Weights of a small GPT-style language model, trained from scratch on English Wikipedia: width 64, no biases in attention or MLP.
Each number is 50 + 12 x the weight over the matrix's rms, rounded and kept within 0 to 99. Layers, rows and columns count from 0.

# layer 5 attention query, 64x64, rms 0.263, rows 0-31, columns 0-63
41 59 74 48 48 35 60 51 39 39 31 41 58 65 45 30 16 52 45 55 47 39 48 40 57 60 69 54 61 56 58 27 48 60 40 46 38 31 65 52 34 42 55 64 30 50 70 41 50 66 70 55 32 36 72 55 47 53 54 54 71 36 46 54
46 32 67 68 43 35 60 44 37 43 55 65 61 57 46 68 30 43 46 56 57 53 46 63 57 68 46 56 43 43 50 43 30 51 44 53 21 17 59 43 61 61 59 49 53 46 65 48 51 53 60 46 41 58 61 51 50 48 50 38 65 61 46 53
49 62 56 25 46 43 43 31 56 66 26 34 60 59 43 53 57 46 46 59 54 51 41 71 44 43 55 41 34 53 46 36 30 51 39 43 48 78 76 49 40 59 40 33 27 40 38 41 50 47 68 49 63 51 32 39 44 31 70 53 53 48 53 42
52 53 59 44 26 41 39 34 63 44 34 44 61 56 39 41 45 38 38 41 58 64 49 45 47 56 57 47 54 54 52 40 29 48 50 28 49 46 70 54 54 45 50 49 28 44 48 67 43 41 44 33 52 42 49 54 47 32 58 43 62 48 40 52
46 65 44 29 70 63 58 51 51 51 49 47 41 49 63 44 45 45 53 62 53 39 42 44 49 54 57 70 50 40 49 56 61 48 45 54 34 65 49 40 58 51 51 46 47 64 50 35 45 55 50 39 46 39 58 43 40 68 63 58 56 51 38 40
51 48 43 32 39 53 55 47 41 71 54 58 82 50 51 47 57 52 27 61 70 63 64 59 35 61 48 18 46 51 44 38 42 63 45 35 44 46 70 24 69 58 41 52 51 48 67 42 39 54 59 38 43 32 70 45 76 33 66 58 69 45 25 39
54 42 42 38 56 41 44 73 60 68 58 67 67 52 66 59 45 56 53 35 43 28 33 46 44 51 39 38 54 70 70 46 43 61 52 44 59 64 46 26 63 54 43 45 44 41 45 63 48 27 44 60 44 34 67 61 45 60 53 11 48 38 58 63
37 44 64 40 47 42 63 72 24 37 43 50 74 53 49 66 50 59 63 55 53 71 49 67 68 28 41 31 66 48 30 52 68 44 40 68 39 60 49 59 61 55 31 40 43 42 35 48 54 75 48 62 39 42 42 64 36 47 41 42 51 44 51 74
65 46 45 50 47 48 55 46 63 41 53 66 44 41 43 53 34 29 54 36 46 40 38 69 42 64 31 77 51 64 83 54 41 45 45 55 38 46 47 52 69 37 54 62 41 36 47 62 39 49 50 44 42 51 75 39 48 62 53 41 86 70 41 37
43 32 36 34 56 50 48 43 63 37 51 80 65 34 52 36 20 43 47 18 63 29 48 57 19 67 51 66 59 54 61 48 56 44 61 54 40 62 55 38 54 41 29 46 72 38 47 54 47 48 55 57 32 52 66 38 56 54 62 31 46 60 52 39
53 77 40 39 62 65 29 54 58 43 47 48 31 50 44 60 54 44 35 49 30 44 46 46 62 49 50 38 62 35 60 51 63 43 65 73 59 57 53 51 57 50 54 51 51 63 51 46 67 38 54 53 59 50 28 55 56 51 51 52 41 50 57 56
53 61 31 53 60 60 46 47 63 60 57 39 35 48 43 49 55 63 46 57 38 65 51 48 51 50 61 41 68 48 66 57 47 25 52 41 48 70 49 58 56 49 50 44 67 53 39 54 53 58 45 49 57 43 41 34 34 52 52 49 63 65 47 44
49 65 37 56 72 59 42 52 49 62 56 32 35 22 61 45 60 46 46 30 28 49 39 57 55 45 52 26 51 45 62 53 50 53 49 79 69 49 48 45 51 55 41 49 58 63 29 49 36 40 52 51 42 45 29 44 49 53 59 40 58 56 65 45
36 55 64 58 37 26 41 40 61 58 44 60 56 43 50 66 43 38 36 43 46 69 54 46 70 72 60 48 56 36 75 26 45 51 45 55 52 33 43 45 44 66 34 46 44 58 61 55 39 43 70 51 55 75 47 42 48 62 60 53 49 81 52 59
54 55 54 50 43 70 37 03 59 53 26 50 63 46 29 63 53 59 43 46 51 37 30 52 48 45 63 46 35 68 55 69 56 43 47 57 66 46 57 52 45 56 26 41 69 35 41 29 40 57 69 44 47 49 52 57 68 46 29 25 55 72 38 47
35 50 42 55 67 57 52 51 57 54 64 65 27 57 55 36 51 36 49 69 42 46 43 38 55 57 43 47 45 62 30 68 70 37 49 40 63 55 68 36 64 60 56 33 45 58 43 52 42 35 64 35 52 52 32 34 65 45 21 47 47 57 52 53
38 51 41 37 66 15 49 64 40 50 12 56 36 63 70 64 38 48 46 71 67 41 33 19 52 58 80 49 64 45 48 45 44 51 51 38 58 66 51 45 66 46 65 39 45 44 53 38 40 70 51 61 58 53 48 40 58 28 37 72 49 35 52 52
50 73 38 31 46 52 41 68 58 49 55 51 30 20 36 70 67 26 55 47 37 60 73 69 36 49 47 55 51 38 49 66 63 67 53 63 40 55 37 34 69 45 65 52 58 47 35 37 48 46 35 51 62 59 68 56 57 36 56 31 62 65 48 52
46 33 41 52 22 61 29 55 44 53 68 39 49 58 44 78 80 58 75 37 57 55 47 70 38 57 56 49 66 42 53 53 55 50 69 43 71 44 40 47 56 29 62 55 52 41 43 56 58 37 50 30 42 50 36 40 30 42 44 56 64 59 54 48
32 28 60 71 36 57 61 72 58 58 42 62 41 45 65 26 35 46 34 48 56 69 54 46 65 37 78 27 40 40 54 54 48 50 38 35 39 43 46 57 48 65 54 40 62 48 46 53 71 66 56 47 53 66 61 39 73 43 60 26 66 45 60 65
55 38 46 48 69 52 69 50 81 41 48 37 70 63 61 74 31 40 33 36 57 63 54 60 61 46 57 63 46 46 37 49 47 66 43 38 62 52 69 39 37 61 52 57 44 69 52 36 65 48 49 34 50 80 41 31 41 38 32 43 48 48 61 54
53 40 36 48 55 57 56 49 53 45 42 45 69 27 62 30 58 47 58 49 48 56 42 46 64 54 43 67 60 43 55 55 66 44 61 78 79 46 56 38 50 56 67 38 36 47 65 56 27 40 53 39 40 52 85 41 38 32 55 56 41 52 23 66
42 59 26 54 44 56 52 52 57 55 64 71 61 48 56 65 47 61 42 42 50 58 55 50 56 45 70 71 30 25 39 62 48 33 65 55 33 48 44 62 53 61 41 44 48 25 65 47 57 50 55 67 22 59 27 50 72 38 68 46 59 45 35 50
41 53 48 64 51 48 30 71 60 61 39 46 57 55 60 32 45 50 43 39 37 42 35 71 53 56 55 46 45 59 25 70 59 24 39 38 54 45 66 45 41 48 38 64 73 48 75 31 50 53 39 51 56 70 38 49 41 56 80 50 56 49 47 50
47 72 66 50 39 51 63 63 44 49 42 44 57 41 46 50 51 50 34 39 61 48 55 31 64 82 48 60 51 49 52 58 55 35 65 29 43 36 46 50 46 36 54 54 64 60 41 59 38 50 45 50 42 50 51 48 54 58 60 62 37 50 57 28
61 49 59 49 61 50 45 67 47 20 54 49 56 58 55 42 53 38 26 67 63 62 46 50 59 38 68 32 61 56 71 56 35 47 57 44 56 46 87 48 30 49 38 61 62 39 51 39 31 46 57 52 44 28 41 36 33 43 55 50 54 44 69 29
35 50 57 31 47 53 59 46 48 41 58 37 40 26 42 44 44 36 71 43 53 64 54 51 53 46 35 54 58 48 42 29 54 13 53 53 58 70 78 65 58 52 43 50 45 27 62 21 37 60 48 55 46 55 51 35 53 56 49 41 51 21 53 51
53 53 36 34 47 75 52 40 50 65 43 50 39 57 44 38 40 54 64 48 59 45 56 42 60 66 49 43 53 26 41 66 53 50 36 42 50 28 54 41 62 46 26 43 53 28 57 53 74 46 70 52 47 49 57 33 15 24 43 59 68 31 79 58
60 28 41 40 48 33 57 27 54 65 67 46 56 56 48 55 43 28 38 62 30 33 52 49 54 56 39 44 62 39 41 45 43 43 58 45 36 51 60 50 48 39 57 35 61 31 18 53 46 47 55 45 61 34 67 40 65 58 46 63 58 72 65 58
63 37 45 38 68 57 48 44 60 53 66 51 45 43 55 56 62 47 36 59 55 44 31 31 70 49 41 42 49 34 42 47 77 35 44 26 53 54 53 50 39 65 55 42 54 46 47 43 51 37 49 62 54 61 58 56 44 64 54 43 42 48 37 40
52 62 56 58 53 62 57 57 69 33 68 60 33 44 38 41 40 52 47 33 52 53 42 48 56 45 46 32 30 42 42 37 38 66 65 66 68 40 75 50 56 35 28 62 36 44 59 53 40 48 53 42 63 41 56 59 58 59 46 57 55 59 49 55
42 49 52 66 67 57 46 59 55 16 28 48 55 27 53 42 56 45 48 54 46 38 80 48 53 57 55 51 43 44 34 50 64 59 38 59 44 76 56 54 68 43 66 71 20 33 62 39 59 44 72 42 53 55 51 54 57 59 55 49 50 35 50 38
# layer 5 attention key, 64x64, rms 0.279, rows 0-31, columns 0-63
40 39 45 42 50 55 29 40 56 48 68 48 56 36 54 37 41 45 66 37 41 60 49 61 28 59 42 52 47 61 37 55 40 47 51 42 29 55 67 32 51 65 28 51 60 43 58 50 45 47 46 54 64 53 34 60 44 40 55 34 50 58 41 53
39 43 36 35 71 45 28 53 42 34 35 69 39 33 41 49 61 52 66 43 48 78 60 45 45 50 61 64 67 62 54 36 51 50 57 46 54 33 56 50 59 43 52 33 50 40 64 48 60 70 43 44 67 62 38 48 47 50 50 41 21 54 52 50
47 48 37 40 55 61 61 39 43 36 47 35 42 35 53 55 40 44 50 63 41 38 52 57 30 34 50 72 43 41 40 52 65 38 63 48 58 58 40 47 64 53 40 40 49 43 35 51 43 53 15 56 51 46 60 45 57 41 48 41 67 62 42 62
45 48 44 51 50 47 69 36 44 51 54 37 55 43 71 50 31 31 45 53 53 49 47 51 62 63 57 37 32 48 37 58 53 64 58 62 37 73 23 37 64 37 56 45 48 59 50 53 49 60 33 48 49 41 50 53 65 59 46 52 74 47 40 51
31 57 50 53 57 56 69 53 52 42 52 26 71 33 83 47 38 58 58 39 62 42 48 47 57 29 36 51 44 33 26 54 68 46 62 67 49 65 51 58 75 45 42 36 39 77 46 48 14 48 31 24 48 45 51 59 50 43 68 21 79 46 39 59
52 38 63 46 44 47 68 52 72 38 54 71 31 53 53 65 43 34 31 42 42 45 66 73 46 55 45 59 68 48 53 40 45 42 49 57 60 25 42 47 50 67 45 48 59 47 80 47 35 38 43 37 77 47 40 49 43 46 72 64 61 32 46 61
65 35 61 54 58 30 65 55 28 40 81 63 39 61 66 47 61 49 57 66 62 40 57 39 39 61 61 43 57 31 68 58 40 51 56 70 33 37 45 75 42 45 33 65 51 58 47 33 53 48 62 54 37 39 25 32 70 35 59 52 53 60 43 53
40 34 45 34 52 39 42 39 40 72 21 58 76 51 29 24 59 59 70 49 50 65 43 62 43 45 51 78 34 58 71 37 55 55 48 50 21 39 44 66 34 44 48 59 57 65 63 59 67 38 47 52 45 36 57 54 42 43 75 56 41 45 34 62
45 41 59 51 51 44 46 47 57 32 22 60 42 41 47 30 56 68 65 40 50 62 49 33 56 69 57 49 65 41 46 32 56 33 65 42 36 30 42 45 51 54 64 44 36 63 58 59 57 62 50 52 51 71 42 66 50 47 51 52 41 39 47 63
53 61 44 55 47 31 48 45 50 42 42 33 41 69 39 48 58 66 45 68 55 78 64 37 64 61 54 72 54 49 57 41 33 46 38 69 46 34 53 70 60 47 64 49 45 53 62 55 56 58 45 35 51 57 36 53 35 46 58 48 41 62 39 40
40 60 54 63 30 53 52 45 48 51 57 12 36 61 43 57 58 68 59 46 49 67 51 52 55 62 34 62 62 40 51 40 60 36 60 58 36 55 50 60 66 43 56 61 51 57 32 45 46 49 57 52 39 42 56 42 56 52 47 57 63 53 43 34
50 64 47 47 54 56 61 53 64 41 40 24 49 48 55 58 59 49 57 50 61 43 45 62 42 44 56 36 34 33 20 43 60 58 61 62 69 55 26 52 44 36 40 45 52 50 36 64 49 59 32 50 40 50 34 35 40 55 38 39 71 52 27 58
52 47 33 59 64 33 61 33 45 31 49 57 41 57 39 50 61 39 32 70 61 37 35 55 52 70 51 64 60 26 46 34 42 55 58 40 38 40 52 53 63 48 30 39 51 46 51 39 48 44 44 47 73 42 42 42 43 67 80 52 75 52 51 61
42 59 40 56 58 57 47 42 58 50 35 18 32 58 65 67 60 28 28 51 61 58 46 60 37 64 49 57 46 58 60 40 45 66 57 49 15 50 26 53 69 46 38 25 51 64 38 50 34 65 54 62 40 45 43 50 55 64 52 39 73 56 64 35
80 68 30 34 54 38 54 52 42 59 48 53 46 42 33 75 76 48 18 54 31 49 36 31 55 49 34 77 56 71 33 56 53 39 75 43 54 56 59 57 63 52 41 46 42 41 49 69 34 28 41 36 53 55 55 47 60 39 46 63 91 60 35 52
52 53 56 37 56 52 33 38 58 34 39 52 62 68 69 56 62 63 37 53 58 45 69 52 43 44 48 58 54 51 32 56 48 62 55 56 62 40 51 45 57 55 49 80 56 44 41 46 30 43 60 38 41 21 61 44 44 38 34 60 44 53 69 55
71 29 48 42 30 77 38 45 46 66 69 39 50 56 68 58 54 38 57 46 58 58 62 58 44 28 57 54 71 73 43 51 60 34 38 45 49 69 37 53 41 55 11 42 59 38 53 48 39 32 44 37 31 49 44 63 46 44 62 31 15 66 45 63
54 58 44 61 40 66 48 77 20 48 25 61 49 48 26 49 46 62 37 42 53 35 57 45 71 71 60 56 67 51 50 33 41 60 49 74 55 32 50 41 47 29 57 37 54 44 56 52 60 54 43 43 33 46 49 22 39 43 47 51 35 27 66 49
40 61 24 57 44 53 71 73 46 39 40 50 42 55 46 46 52 56 54 65 50 60 44 48 39 66 50 57 39 39 49 56 35 53 48 59 33 43 34 36 62 59 38 59 56 40 48 68 55 61 38 69 40 61 43 48 40 65 29 66 18 47 57 57
42 65 44 39 54 47 51 36 74 58 54 56 25 51 58 58 72 41 41 63 53 61 50 55 52 27 62 36 63 53 49 15 43 57 55 33 60 52 44 31 27 51 47 63 54 55 51 32 64 47 42 39 34 32 64 43 48 59 63 48 68 35 55 55
27 38 51 32 49 66 44 20 37 45 54 55 41 34 29 61 55 50 45 42 58 63 55 48 51 54 53 61 57 41 47 46 54 41 38 43 49 33 54 53 60 37 56 57 52 41 66 30 30 67 32 62 42 53 56 56 60 56 34 36 53 45 40 48
82 53 45 52 39 47 62 33 53 45 69 31 81 67 48 42 39 58 34 38 67 46 49 50 48 61 60 29 37 54 39 43 49 58 53 39 33 25 64 38 64 53 58 42 49 50 30 65 44 32 43 48 42 25 55 47 57 63 56 29 62 32 47 44
57 32 71 49 49 32 43 38 56 65 30 43 45 45 53 57 42 47 32 41 25 81 58 28 59 38 50 46 61 52 51 30 34 54 60 40 47 29 58 34 47 46 48 55 54 59 44 59 43 63 38 43 43 49 43 58 42 71 64 65 47 65 41 53
38 52 69 42 39 38 33 44 68 74 43 52 59 43 40 28 66 44 30 67 48 52 67 38 39 62 61 56 62 61 30 62 51 24 36 48 49 25 35 37 30 62 45 48 44 61 61 32 35 51 55 50 59 69 42 54 67 69 52 60 57 43 51 45
43 68 53 65 56 55 36 55 76 61 41 32 68 56 45 54 33 36 52 53 35 54 53 62 67 42 37 46 64 45 37 63 30 59 62 67 44 56 53 49 41 50 54 43 41 45 46 42 24 44 46 53 47 50 39 58 59 49 63 53 53 26 54 54
45 47 46 53 30 31 36 44 64 38 70 44 37 35 42 59 43 63 69 40 51 55 36 81 66 55 55 57 55 42 10 43 51 50 49 35 22 58 50 47 43 60 50 51 64 57 53 42 67 33 53 53 62 67 41 54 43 53 47 56 50 59 46 53
52 51 55 44 59 49 39 47 58 44 31 66 55 31 41 50 28 64 29 40 43 47 51 56 14 46 69 40 54 49 43 48 49 59 44 72 44 48 56 33 38 57 74 48 42 48 49 63 56 30 44 46 56 59 53 67 53 47 73 55 35 52 28 28
41 49 56 37 46 62 62 39 69 49 50 38 60 41 66 39 52 57 61 59 39 65 40 50 58 61 37 60 53 49 40 63 70 34 41 60 51 51 64 41 36 61 48 62 71 37 39 50 72 41 37 74 28 43 44 49 20 42 71 77 85 40 68 51
56 67 38 58 34 61 49 37 43 33 44 58 56 31 72 62 46 65 41 54 38 52 46 56 57 46 53 29 34 62 52 30 46 61 58 52 49 44 50 56 48 37 33 60 39 38 58 35 51 53 67 61 62 45 48 44 48 30 57 43 57 59 56 53
62 53 51 42 37 47 60 46 65 43 51 41 60 50 47 53 56 51 51 29 34 54 68 57 61 48 66 56 57 40 61 52 62 56 37 41 35 23 54 49 45 35 56 65 42 60 37 36 47 50 81 56 47 63 46 68 62 31 43 41 53 38 29 50
48 40 60 59 50 44 37 46 53 40 40 62 16 39 55 40 59 63 51 41 40 66 57 68 67 73 50 21 56 66 59 61 57 59 52 45 33 50 47 55 48 44 45 42 47 43 50 47 46 43 54 40 65 46 65 44 51 73 47 44 35 43 46 24
46 58 55 41 52 50 56 39 32 66 52 45 45 63 50 54 43 54 65 54 55 33 62 56 38 45 34 53 68 43 52 42 45 61 34 72 61 46 58 25 37 38 69 59 50 55 39 69 36 43 51 38 78 65 59 40 55 48 51 51 56 55 54 41
# layer 5 attention value, 64x64, rms 0.259, rows 0-22, columns 0-63
45 39 63 48 42 47 56 36 53 55 45 46 49 54 33 42 28 49 58 42 60 45 52 51 41 44 76 72 61 40 58 41 38 66 47 50 46 58 47 37 38 56 52 50 52 53 42 49 67 58 58 55 55 55 40 49 44 56 79 47 35 66 44 75
28 62 47 63 49 70 52 50 32 41 54 36 55 45 62 61 43 53 48 52 53 38 50 58 49 53 61 44 52 50 54 52 17 64 37 66 59 44 42 67 42 58 51 57 38 31 51 41 31 51 49 50 47 63 49 64 49 65 68 54 40 50 37 22
54 50 36 48 54 45 64 52 40 47 38 41 46 64 34 40 60 61 58 50 63 53 38 25 78 54 73 50 41 47 55 70 47 54 62 39 67 33 64 50 50 63 59 58 63 62 68 48 61 69 44 63 52 38 40 43 28 38 48 63 39 38 49 54
45 55 39 55 56 56 52 54 46 69 45 52 41 56 49 41 57 54 54 46 59 60 28 53 51 61 60 45 54 55 67 49 39 59 33 57 33 37 68 52 38 51 52 50 58 43 60 36 43 70 55 41 66 32 53 58 55 41 34 45 67 44 54 45
59 51 50 56 40 37 52 38 56 57 78 25 55 49 35 45 62 50 40 46 33 75 41 42 64 28 53 40 47 61 60 45 31 53 52 47 37 51 60 47 44 48 53 48 65 46 38 31 51 39 51 51 51 43 57 37 45 41 57 44 57 63 62 33
51 60 52 42 49 40 45 28 56 58 49 46 59 50 75 48 54 63 40 51 49 56 29 54 63 55 19 36 49 59 56 34 50 54 51 55 71 37 50 51 56 42 64 38 47 44 43 44 51 47 46 35 47 27 35 44 56 72 47 53 60 43 50 57
25 48 66 52 49 36 52 38 64 61 39 57 46 48 65 50 57 58 61 45 35 61 44 43 54 70 22 55 49 56 49 53 74 45 56 35 59 56 48 40 39 56 44 23 42 50 46 43 41 55 46 64 47 34 63 55 44 84 55 51 51 49 41 50
44 50 59 65 48 58 61 69 36 63 37 45 44 63 35 63 57 42 49 45 49 53 47 85 39 43 52 50 52 56 63 56 76 60 51 47 43 66 45 59 37 50 61 41 42 45 68 53 47 49 54 52 27 52 44 54 36 62 49 54 46 49 32 40
68 41 55 49 38 38 74 35 56 55 50 60 64 59 51 51 46 39 52 25 66 45 45 40 47 42 51 57 57 39 40 51 57 40 48 44 39 56 44 51 60 53 62 59 46 55 58 49 47 40 40 58 50 56 63 50 40 49 33 59 78 34 24 41
46 59 50 69 55 58 46 42 65 46 35 72 66 38 54 57 70 33 53 27 43 48 68 68 45 58 57 44 35 48 43 50 50 46 52 62 46 54 49 49 56 45 41 53 69 48 43 46 53 26 42 56 55 52 65 44 48 59 61 30 42 50 50 58
39 42 56 69 42 56 66 89 76 43 52 67 55 46 48 57 49 54 30 47 63 36 57 43 63 84 57 53 72 49 53 69 71 61 48 49 56 33 61 33 39 46 37 56 47 53 55 59 31 46 39 34 39 85 53 59 51 70 44 51 59 55 30 62
54 47 19 58 58 55 29 50 53 58 35 49 27 41 35 50 49 50 50 66 42 47 36 58 64 52 48 52 49 63 50 38 48 45 50 49 51 72 45 58 58 36 62 50 49 55 48 62 72 41 54 35 51 53 43 60 41 57 48 58 53 48 51 42
47 40 64 57 47 49 54 58 47 36 38 45 74 42 35 57 55 46 55 41 41 52 45 45 24 33 40 42 74 48 49 70 77 46 54 57 49 39 31 47 51 59 51 57 62 59 40 54 37 38 46 40 45 57 44 62 57 66 46 50 61 47 24 55
38 34 49 66 53 56 32 71 53 65 59 46 64 47 48 68 51 60 53 69 39 45 67 57 26 38 31 68 41 41 48 54 57 34 35 51 70 37 49 60 45 49 56 61 58 45 63 60 58 39 45 47 38 49 46 47 56 75 59 43 64 62 51 48
35 39 49 44 57 39 57 57 38 56 30 56 56 40 40 59 46 56 31 39 45 55 56 67 57 69 40 74 44 49 35 54 65 56 65 56 39 35 66 69 50 52 32 46 47 39 59 50 58 51 40 51 46 50 53 56 61 63 44 52 43 64 40 61
52 47 58 48 53 44 34 52 55 49 45 51 65 69 31 57 41 50 57 37 53 51 45 35 54 50 34 43 56 41 61 45 33 35 51 51 26 33 58 60 52 59 58 55 47 73 48 53 45 51 51 70 45 37 44 36 31 49 48 53 56 52 50 48
45 45 48 52 49 29 49 48 44 61 45 46 59 40 76 44 55 55 55 43 43 40 35 55 32 51 59 49 49 60 54 56 49 48 30 41 38 53 61 40 37 38 51 70 58 55 58 61 37 57 37 41 43 52 59 46 46 54 52 53 55 54 46 65
38 51 36 32 55 34 50 30 24 34 72 52 41 57 50 53 45 40 50 48 25 46 44 34 59 73 64 62 42 52 45 55 38 45 72 43 57 62 61 56 65 44 51 46 49 53 57 50 53 66 68 54 60 43 45 72 30 34 53 32 49 34 65 52
34 49 41 49 59 34 44 36 53 44 58 65 48 34 47 52 51 55 48 59 51 34 48 57 56 54 72 46 46 54 58 45 56 52 34 61 65 63 53 34 51 50 46 48 55 51 60 40 54 52 42 43 78 47 37 46 46 30 53 40 21 55 47 39
53 56 38 35 54 71 40 51 36 46 36 49 44 47 65 64 48 46 49 53 51 47 65 48 45 39 47 58 71 49 49 54 54 53 40 47 68 48 54 51 50 32 48 62 59 64 54 63 46 42 44 60 58 33 32 48 55 61 62 54 41 59 61 58
67 60 41 67 56 62 46 52 33 55 50 36 43 55 47 52 46 55 47 61 40 50 73 56 59 49 43 45 55 48 75 50 33 69 51 64 72 65 53 41 46 49 43 45 56 52 56 53 78 53 51 49 65 41 33 40 45 58 44 66 27 33 62 36
65 44 31 56 45 41 54 38 57 53 44 49 28 51 51 48 69 58 64 66 40 43 30 50 49 50 45 54 49 44 40 37 57 55 42 50 61 55 40 59 65 50 34 59 64 55 62 38 51 42 51 55 44 51 38 64 50 35 60 56 48 47 52 42
54 74 28 49 52 43 64 59 51 62 43 58 50 53 55 60 47 62 41 56 45 56 54 44 64 20 39 54 34 52 43 41 66 51 53 60 63 43 23 49 45 47 46 62 50 52 59 45 62 53 67 51 63 42 50 47 52 38 38 46 40 53 55 55
# layer 5 attention output (transposed), 64x64, rms 0.237, rows 0-21, columns 0-63
31 54 64 69 56 43 39 58 46 54 53 53 60 50 58 21 62 59 48 47 32 62 55 58 62 56 38 41 53 40 57 52 51 60 30 60 46 34 62 47 38 58 33 64 29 38 29 49 33 65 59 42 68 45 50 44 29 52 48 61 55 43 48 59
62 47 36 51 45 34 49 43 62 51 62 49 38 53 66 48 77 27 62 48 56 57 50 59 27 50 69 33 28 45 48 54 25 65 46 38 52 33 37 50 54 60 65 45 34 59 56 52 39 59 33 40 39 34 17 43 37 46 45 45 55 36 39 43
43 83 76 48 54 40 47 20 58 37 38 52 42 49 59 42 47 41 34 33 60 66 57 27 61 39 41 60 57 37 55 42 56 66 39 50 36 60 49 49 67 35 37 29 42 47 54 54 48 31 57 51 44 33 43 41 56 48 68 56 31 65 43 29
51 56 64 42 60 42 46 46 32 51 63 55 58 53 44 54 56 52 42 45 71 67 58 52 37 61 60 65 44 52 21 55 39 48 32 59 62 52 47 63 63 55 53 53 53 50 62 52 45 69 58 61 53 54 61 51 26 52 55 42 42 44 48 30
32 38 39 53 50 37 48 41 53 54 56 46 53 50 57 44 49 55 24 50 73 74 33 43 42 47 52 56 48 50 32 43 29 57 43 53 39 42 61 55 43 61 78 41 49 30 50 62 66 40 67 73 47 39 67 54 48 57 43 59 59 55 61 51
45 44 48 52 34 40 62 37 32 29 62 53 23 48 52 58 56 37 38 36 46 31 18 50 58 49 65 72 43 60 54 52 60 42 43 48 52 33 50 58 34 47 46 54 61 56 39 50 49 62 30 65 52 58 60 48 56 78 48 65 40 41 42 55
36 57 45 56 32 62 23 55 29 50 61 48 42 44 43 75 52 54 67 63 36 45 63 52 43 25 43 47 55 58 59 52 83 56 47 68 47 32 41 45 49 44 44 42 56 72 44 74 36 52 47 64 50 51 57 51 57 57 51 68 37 47 62 41
56 55 47 47 56 68 80 55 54 61 63 45 50 47 73 64 50 52 71 38 42 60 64 42 24 53 62 49 49 56 46 54 65 31 42 56 46 31 62 45 48 39 58 57 35 53 40 57 42 26 35 24 64 44 51 50 33 42 45 43 38 48 69 29
56 51 54 55 54 43 53 69 40 50 60 56 65 39 48 58 36 27 54 36 30 60 58 42 56 39 52 48 24 75 57 53 57 54 65 40 44 88 49 40 51 49 53 66 42 46 48 63 47 48 49 51 51 63 52 64 51 64 53 72 51 73 54 45
53 48 31 49 26 53 47 66 51 40 43 48 61 59 51 41 41 46 42 58 57 51 58 49 26 43 48 37 49 25 53 59 65 48 61 44 58 39 29 68 43 41 27 62 56 57 57 69 46 43 62 42 39 70 37 69 56 53 45 53 66 53 69 59
68 52 60 31 33 64 43 49 55 68 65 81 56 62 55 39 39 57 66 56 48 40 58 50 53 66 47 31 80 46 65 39 40 44 56 37 61 69 46 39 32 42 28 47 49 63 48 52 41 37 46 65 51 39 53 61 47 58 54 63 17 39 48 49
46 57 43 34 48 40 66 50 38 47 40 39 24 40 55 39 45 52 48 58 54 32 68 49 38 62 70 61 49 40 36 26 64 50 52 60 61 51 70 40 40 53 47 62 49 51 54 41 68 45 42 40 50 50 63 42 43 51 47 55 43 43 52 49
67 41 42 51 52 48 47 40 50 47 42 72 42 46 67 70 44 56 66 49 42 59 52 54 55 60 45 37 83 79 73 47 53 38 55 41 67 57 43 46 51 22 59 58 39 57 18 74 56 40 59 32 46 53 48 49 45 69 50 43 59 74 60 67
45 33 44 16 33 58 61 44 60 58 48 34 40 42 64 61 61 66 52 58 42 45 56 52 50 56 37 69 59 58 72 51 57 52 54 25 60 51 58 63 45 57 78 45 38 72 29 46 42 52 50 46 47 25 50 65 57 51 43 41 72 48 38 57
44 67 66 36 40 78 39 42 44 52 54 57 56 39 44 43 61 43 78 41 49 54 41 35 30 55 37 47 53 58 38 57 54 42 59 47 60 33 48 59 54 38 39 61 50 73 53 50 57 46 42 38 37 43 58 61 47 37 36 71 50 56 48 77
26 55 59 40 33 30 58 63 45 59 45 46 46 60 36 60 37 50 54 39 57 49 57 34 52 45 57 44 50 59 53 55 45 57 39 31 26 56 53 41 73 53 50 59 48 50 51 48 41 70 66 32 44 38 67 59 53 71 50 54 46 50 55 57
41 30 57 33 49 55 45 51 18 52 67 44 54 45 36 61 58 62 46 51 52 48 42 54 47 60 49 48 39 38 47 45 29 63 57 44 45 48 38 38 47 39 45 42 38 68 20 50 49 51 39 49 71 60 52 50 61 56 39 41 62 50 62 42
40 77 72 59 61 36 33 63 40 52 55 35 59 55 55 39 45 49 39 54 56 38 75 52 45 66 33 46 50 46 42 51 59 58 32 48 47 37 46 48 60 57 66 48 53 55 87 34 78 51 57 66 51 66 29 19 73 54 44 57 39 49 23 69
66 59 53 46 49 45 50 53 34 65 64 52 64 64 69 43 66 52 43 49 67 51 68 62 55 39 54 69 56 18 69 56 53 43 56 52 43 61 51 63 40 50 41 40 48 51 60 56 52 54 43 53 43 59 55 34 61 56 34 49 52 35 33 62
54 52 55 40 55 62 48 39 56 47 53 59 21 75 53 52 59 76 40 48 47 51 52 64 42 58 57 53 67 54 53 65 59 49 57 57 57 57 52 37 42 50 46 41 34 55 52 43 56 58 48 39 61 57 33 73 61 51 45 56 70 61 56 57
48 45 64 58 43 56 70 23 55 40 41 37 40 60 54 37 39 49 57 48 61 43 49 60 25 35 61 53 57 40 38 62 65 62 24 50 52 67 69 64 49 56 46 47 68 38 56 45 42 41 55 52 44 36 40 43 44 46 46 41 53 58 42 42
68 41 55 38 43 44 61 46 46 39 50 50 30 48 49 61 55 41 35 58 37 59 59 49 69 28 29 62 50 37 31 34 58 56 51 73 55 56 42 57 52 43 67 51 28 52 55 48 56 29 53 44 45 63 51 47 63 49 62 54 53 47 46 55